Weights of a small GPT-style language model, trained from scratch on English Wikipedia.
Size: 16 layers, width 64, MLP 256 squared ReLU, vocabulary 2048, 1.31M parameters.
Training: a variant of Adam for these matrices, 80M tokens, 9817 steps.
Each number is 500 + 25 x the weight over its row's rms, rounded and kept within 0 to 999. Layers, rows and columns count from 0. Numbers have three digits each. The size before them is the row's rms in percent of the matrix's.

# k: layer 10 attention key, 128x64, rms 0.149, rows 117-127, columns 0-63
# q: layer 10 attention query, 128x64, rms 0.145, rows 118-127, columns 0-63
# v: layer 10 attention value, 128x64, rms 0.286, rows 96-127, columns 0-63
# o: layer 10 attention output (transposed), 128x64, rms 0.232, rows 96-127, columns 0-63
# up: layer 10 MLP up, 256x64, rms 0.239, rows 0-3, columns 0-63
# down: layer 10 MLP down (transposed), 256x64, rms 0.215, rows 0-3, columns 0-63
k117 076:494517446461519425513495485509522482505497488499460504514486486511521528509492480522494483478514492497515521562534477488486470483519489505477497549478503498546491492523529524505524541498563492
q118 071:549452537501498514473539514499484476539465490486533501506503528488518520469492538488466484478499537523513477520543487512497494518472481513450555510489494507478498490527511493502517486550501445
k118 074:490531509549494488471488489511535542492522455533548494466494507491483485474542478501477478497500501472498489497546490486547556494518496487490482489503535463503447489500527539516474472510505470
q119 083:501515535453523503467514472498510473508500504483534486477510501549532523466523467478493512498517464541496505521478508500503523547489489449494462482469495526488570465509498489501515471503512546
k119 079:521495511516517503500520456527433478530519470552521486460518465504473516509503501471499492500480476504531526477511528505519501516487515507511458539496518475506520508486527553562501459485473512
q120 085:544515537525505525498510524503512510490498480491503570506503545468504490507467530507466522523466492492515551489492491534506515498511467485474527515502457492475484488535499486473520537494443452
k120 082:466505491542491484458484518498547539472520464510516516456454526511518481475511479502500531456531495461516522480481489509522513496518477471475511491480540506486466514558496496458511504527520520
q121 076:507515465561491525521518485518497508517488498521469496504523524439498528531476439501490514483482563532540500479505509487488497518547448490483491489545487495506451498495493498491481489498485487
k121 073:468490519518509529456532469466501508474520529501476517497487531435515483488520492509466518473465502459519508480515522540505523485521518494547518517488479470505490557541500504509509494523456470
q122 067:509500480542486510490506527488524475482536469485493451516473497518505501506458488536504506508495486481457506483483555518542511473506489520485521479510518502573475491493510454464467497497552476
k122 070:518488505508501526501511518521487504481495506491482488543478506511479471473492465485463553459536535494483457520482462536457473519480536481514526452545513487523505511521529547498506509481471525
q123 082:422497526532503482532514534490496480474546517527451520491520541490476490489513492518544520490485526488500515471495501509488471490498454518529517479507507513524535509508564471480486508494515534
k123 080:470542431507482504519484527497457484479517494488482520526474511493503507522495476526487503511518485527505492502483483469491519505547481476564537474492505482488446575494487480496509515512495522
q124 079:523522437478520467535524530531521470500469506527451488482526461508500486488489508495534472527510533495484503490536505503501488526482539542470507475518489488469426528500480510524505513496495505
k124 080:497459483529513518523456532500435500474495522503480501527541478476505481521514511492482509476506515477478459506523494537528498435536504541516510464483508519519497521436507486482514505484522510
q125 082:516499520536487544497472520523498501444539528530510540507440500457475472513467523500505464518505524507474499525525496521508523528511439499492462504502483522497509485481464520480451496508501488
k125 090:521518484547489544482523550480556502517496470429498523502513500483523478522528500490513532473510509508499512485473495489487490485485463448483510551514495501478505450547488485510514515520486490
q126 081:472493529527488474528482476501474554504453484582478494516479501499501505481486545490558511508503518504482489499521504473494511526536475499482494532515517481468495456526502474495481457507481525
k126 081:473510496466503485487493513485505507533532474486518494482518468451513496519482497517488447487535508493470551499520475531507503517519451502483528558486469540513474513518484498508496504524453438
q127 083:474568464478494490531509522520497495470559519504499510502459502539448514529499525549501467484523515537497498494541506525483500493537532471482490493476503486505502523504477526496519446514504488
k127 083:510467499478491502467515458524479512505505478439509513470524496476474503533532501507537532508547487533523490538498523528486552510493479551489487494527496494465502456514496533469514480472500463
v96 056:462536469503517505518524543495523508540502507494499472503524483484472477527509527498507480492514528537459488497467510512508488415511472464474493473437471504477512478464513498478492500525499526
o96 044:494478538487539502510489473493503524489520480515532492546533539492518504468445482504486537475477519507488498509461468470541517538494480462528535478517541489484520474491507510549477475517521480
v97 054:487487532502519510506497484521514486524489482473487464486528522497560470513509498487504516508486531517490541510483521454442492551509508469558497516565465502479505539527504483516489510488473515
o97 045:486501473509505490464536522481526489456454478511516509573457499481511495507506491493514519509511475508514515498506507493510458500497496591488497509525469498492454487522470509550504466502489487
v98 067:517504518507491518493503545494501486457457506479505473493515545483494487451498484466437525543499507546503484477501509491514481561531480517521484535516494503498475509529493502544477505461540517
o98 063:509525465521508502517467544503534478473490486485485474538459438470496476458486504476503503469530512522512503486512478522484528477532505557498535491478498470551475493527488494520522534488491520
v99 056:509523529548467504498499487487494475483466513525501526505528519557442498515508500523506526505511479481514511512536467485482489525525490502510475517434479450518478506508510502448443499478488517
o99 049:533532508481507509466459484472527473568489492505502465498503467527514498491529501494512505478496458474451464498533524507540552478497454474486501464517462525495501504470506524528488504500522497
v100 057:504471540487545508508512529504508513462488493462510486505479534443505534516509486515480503489497475529439509463479480505521499453543491531512471494512482564499528485536501482510465482503486504
o100 053:493474473563519486535492525480492515481551497482425505551489513480508463491449518539481497471482544464522498492488478538508491468528493519518495518512494493497484485521490507481489524513511490
v101 067:531556498473518494508518492530489495512525507478483486507472536468523501502506467504501512542506529573481534500453513497508496495533489452463469513487495502468532506511524476441486490488514529
o101 055:499473522561497467536481572498539511460529463509504481544504473471506477511504484522515501498491478493501465470474471474528518521471506518517522528519512499483449520491491473522488494515503466
v102 057:499516534496452488506510499528515491479445514533502533517521543502477509497511492510481467550518520523451501491535487484483478520478520507497496544475493468428502518498470505502484460466487471
o102 051:481468497464519510503519573460497499532505456540498495484497471517502523466521526512502490501476505502501493508536528514528545484462508508478538476466451505537490484497491455500525474525527506
v103 065:498545486469518529490503519509500468520547484462504526505522467482451475512475478475467486482491500508543509488479483525489514494453519470476520503512528534488511451512510530498556509540510461
o103 047:511506474486457447487561496528445501475509529475478477487532546480488524495568479473511483511493513501518513494497525491494480501493535493491489513518545496543491515504517487479514454467484507
v104 049:505484547529489514490478534499513503456453494487509506481506514474470508456486507497498535470512465489513494478510497487483491481505470529569492505520526506563499512526481543506467521440502520
o104 042:535518470542506514512461461462494446523466541468445508530474468513487477467508499502495513473498548490505502526514491540473524475547487514500485497494488490529487500502505528509512538463505496
v105 058:497516512519534510500515475504535503506446500488497512490534546479484448496497503507440499507484492530524519511529514491490486525533476490490478534498473553522536521509529544522473530459465528
o105 054:501526511520505524468506485472517450493504518444453513563490518476497497494490480466519522477509498509510503492470518491473523467537483508506536501517470502538432473518499524536527480513485477
v106 066:505509506484562494502491474550520486472478504486471470475477547492558495520498484507487489508492515532493540517498538482480500537533493487472463503516475548490546549486525485513473499484487520
o106 065:481513522542500511504530539480535492446516483478483517539485482472510482524461476512529512515497498493531483476488506507502472502510460527515523508532476496467434473507476505523498507532438463
v107 056:534497556528460487509517471509466529458465541505495504504478503478505539458500487487512563502519509529506483477494520498500474507537521491530485520501495477534467524529461449487496498488531492
o107 051:511486492519523489550422518494546479483484495507511481476475442482511444528511505519479494515512507514490458498537482499523520505486496539501510516464465513506497528507518483493479548504539484
v108 055:511495541490500520492490538510480525505464499506507477512474468489480527476502497493444505495487491451493486469528479521526490469483506488520533504534480498542506483517463499576538519503448467
o108 041:499504433499499516512528506503454444464520519494467524471484526511511499475528535469481494513515502480528548503471497542483488481533543492492491505484506533548520503497524493463498536492523531
v109 064:483507472524499502507475472502505468495487481470507538497540551515475447495520520521467500483520517443461498495541503459472506499528469482504495537512520484469536511505487536522474508491448521
o109 059:482529504450505494439534479488511458521491515523458495524478517526508539480464517483490545486469499470508503530504504525472515488469488469498495463506473493494448489504503528556524490481526507
v110 061:479482496481489498485498454515514514552536485494510519511515427501464486491498503496529496467522524485559509476472496511481509488453510501517507506520491499512491463495479503533580529521488473
o110 053:498479483453505474478522420525479484498468528502526495463516544517519510511558495479507494515497501538517518523494516468480475512473527505468495529507510531504548517499516510503519439496503515
v111 062:516485515493475494485484505480506537521501509498516529493522459519443529497495516490502528497528511451538469427490499501511476506478500545533531489474516474540463514494473492549517528471520504
o111 054:522500468482517527507477445516491465527469514501532483414495485515510508506574493482494501468487530529490499520522500504484496501522503500473486489483491489513574490500534509504516497478525518
v112 051:521530572487501512488519557518485477482494510460481470480490512449498497491498478508503502484477514505482489511522497478496502520511525520536467452508518581515485490491508498463459536486518498
o112 044:522528489550515492518491538470447496491501500478450494552482466472504469498478476532537491515499557501507451507511494508518469507558518525529503538478512496487465490504504497496495507503519470
v113 059:475514481508507523493476520470500483484532493513502497500527483512494505456516533517502502461517481470548462452478475508498477481447478518551538518485497504548505491539475527529501510481446526
o113 055:492500461493514513489493430505499459515467514494492505506486516556471508473523473447475513465465512516503496558507502514468531507527508481467471482520529494512515546476488541500487514478518514
v114 059:504510460450475488518471494480505468527521497517484549491532506523464483512510504504517524490516538556493504479498498526484488489524487503486495506468515454427489549482532540481503534482502516
o114 052:480499525485492495487510484517509491542504473490549466479543482535487533488547478496525503492482470547480506508507479493519538511463496451477488472518477490456499483532506496560533460495526503
v115 057:479474502458516501503514504490495509465562477504519453499497495516529504512490515478507461533485483500494528524478502515510519558466520533424508523512495532487528465519489503469522471516537484
o115 049:493476476534499490479518540498511587475511473510521516524528534487488510506488534501500489476500515510521514462490533467481456474522512498497500516485525509518501520514463491441498510474437516
v116 049:500495466498487507502496492524494518451511514557505440525430499491529525472494472501514485501498539490527488474502526472499500509434510518488506492536491490510508485524464477493551462491511522
o116 043:496466488528491482534493487504515520461484491512517521446461459510462510478522509505472478550496517498531449507526512485474495510492520526506527500499526522490489549468453478479458526533467498
v117 054:502486472522482480490498484493524470516478498529492532508569503483454501484523516496480498523533534461481511511520513457458519554493490470514514542502499486468501470475457519479512512463526464
o117 052:500510500419515477471491480501501479541461472564513488481487505515483527479522494519504522498493520531519493531537515497493492502476520507484531499493436496525504492508512510533505434499513535
v118 060:526538532521497501493508504482496525478467506471502473525474541445488505445506480504487491528503528511480460468496522496516483511498509468515483543479462544560522495544453479491501496501502493
o118 051:512477476533536505518458535502512491459508490520450502533457476490502465516459500489464501480502534509518463487493470517494538526497500535516538532477495526547473551509493498498489531518527491
v119 070:487460454479511490497476486514502469558521489483485531491525449528478487533501500487496507492486501423544526497490497497488519494512487475497507461527477481478525510485512494542545524535467487
o119 057:482499484455479472459547447537485482508495512490533505459512563519516518521528498475518493520510462496511541496501523493497447508513509481493479500531492497470514472497531503531522451491496531
v120 068:485536456477546498491504525536512477510518490509481484485507508511552465506484468490484495520469506595557519499518488507465524500455512498499513486511500511480497482487528531476521521481483490
o120 054:494509504516473489497565519515487486467521511466536505550545498478456532482536483491550496502521454518498504513496551481497488498513523527499511504532529488505468494492484489490500437505466478
v121 051:489489484483509489509509501513496494516500512513502485512485468441515544459526490477541507487506530511473478540433513528502523478486509469484502522497504535504516455496501503452529440552515487
o121 045:500444537481510463533466504515515540491502469539499502513510517522493489503467475534480507537529534527509488492503453469507501564466523512507523534508500504499497544526499502463459511530505502
v122 057:528547483535498502502502453508484459484489501472489505500537561491495491475516473512483528527521530509500482520477520474478494547539482451512470557511498494512522531508531490508465520481482529
o122 048:502513511489512474492471539497551450491483459517484462558467463506509474527475478496506530496516487508489473487500473509492538507462456532487523496501496471506444531502500509558501515505501489
v123 057:487534527511499537488496508495528500482520516482507438482533480514465489495482505524495484480529513446538456471478508477473484558489470504527498485528486485550473522515504485539508528501479540
o123 050:503538481503509502481524439490488477492456512499511502484463467509531478476556459432492513501497526506512484521522506490490475498543473525472485465492557503518497515480486525535500509479475493
v124 058:497482505490463514492518545470502567518450496515524492503497530481452524466514514484498495522470504500473475494499473515533488476515505521504524531443495451514472461500468506536493486502540487
o124 052:517465482497520521522465506512498511533517501494499504500498488520519519468505543504465505444497490508493496474492452507507554503514509510507521477458484499568566470534521486477484514489547530
v125 058:508468488527503500483500472468491497503413495487516534500483512504522491521498509520470484506472456458435524544544513512540498505524497528486482509506507534472516505467461524494483488488514512
o125 050:487536528472502524473485537461483491500539532490473532505465544475510507488449547538484472496494502473501513473480508549492498469509478464543496493487452491514486466512486516476524529489496508
v126 061:489501478481552479514515516535492460491562507504496501492475464464532497524488492480524482481501506533542496497474521506512522453470516487496525444521524538510505471487521485497547499542520472
o126 058:504482512497487477538533471539486533468506492504496495494545516451470502537459457527515479542510529509528511516487518456498461536494517506508506538513539474452511525473506491487482490534480493
v127 066:508506502499525484516522490551483466478570493474492452498502541483549477503510464480483498514487539545480516524454514488495513546542493476483499501499484530460527497504536479512492496484478504
o127 053:502516491535507469502516556525534520470488454514501486573502490454518502518438491511528542495507494512515496490485476481510492509492506533488521529518509489459449507503478501517504504546475483
up0 090:487465539472526469481488456501491484485511523495500468520532518457550521485504505511517484488520480528482505521481431518487523498482499507492480538507526492518466555507471526526554510529505504
down0 084:475521540486505504493489480474483508492486453461482508449489484523466526511477479503520480471540510508545506537492516495485474518501471486515512474556478555499507481530521530532453536516497510
up1 105:483520481505501496464515525507476487496547511462480463521521499519548490498495460473525505489496539499544514526523512473519511517534515551519496459477532474494449506464518443506474492488497518
down1 101:503517481529549474486518520544463499512492491482488501468567517498502511459488499509489480470524498498470543493507529520472475513466511544510462455490481516510490516496524456483453509494540487
up2 092:505488533488498497501441453494465536498516494496459518544511505522514469522503478452514496478499508463507472513457484479481553529530508524534550504510491505522467494509544504483499469483520514
down2 090:496499541561519464558519512505440492499498469542491464489491479505485528519487503477493489476498481491512508486513529535485505498508489496547492474428523497540505506480538494499521485465510509
up3 105:485536522463518513474493503543509484541504500517485498534510501488484518503504489463530524459545530482516499472520495450495515516519527498477497554528465479480495484522499451446459498517504535
down3 100:518525498517535535487529507492479523507445499500535510512466498473519485480542539507522523487456512536504495495528465502510457483462534482519488472496509535477475522480477565477468507491478493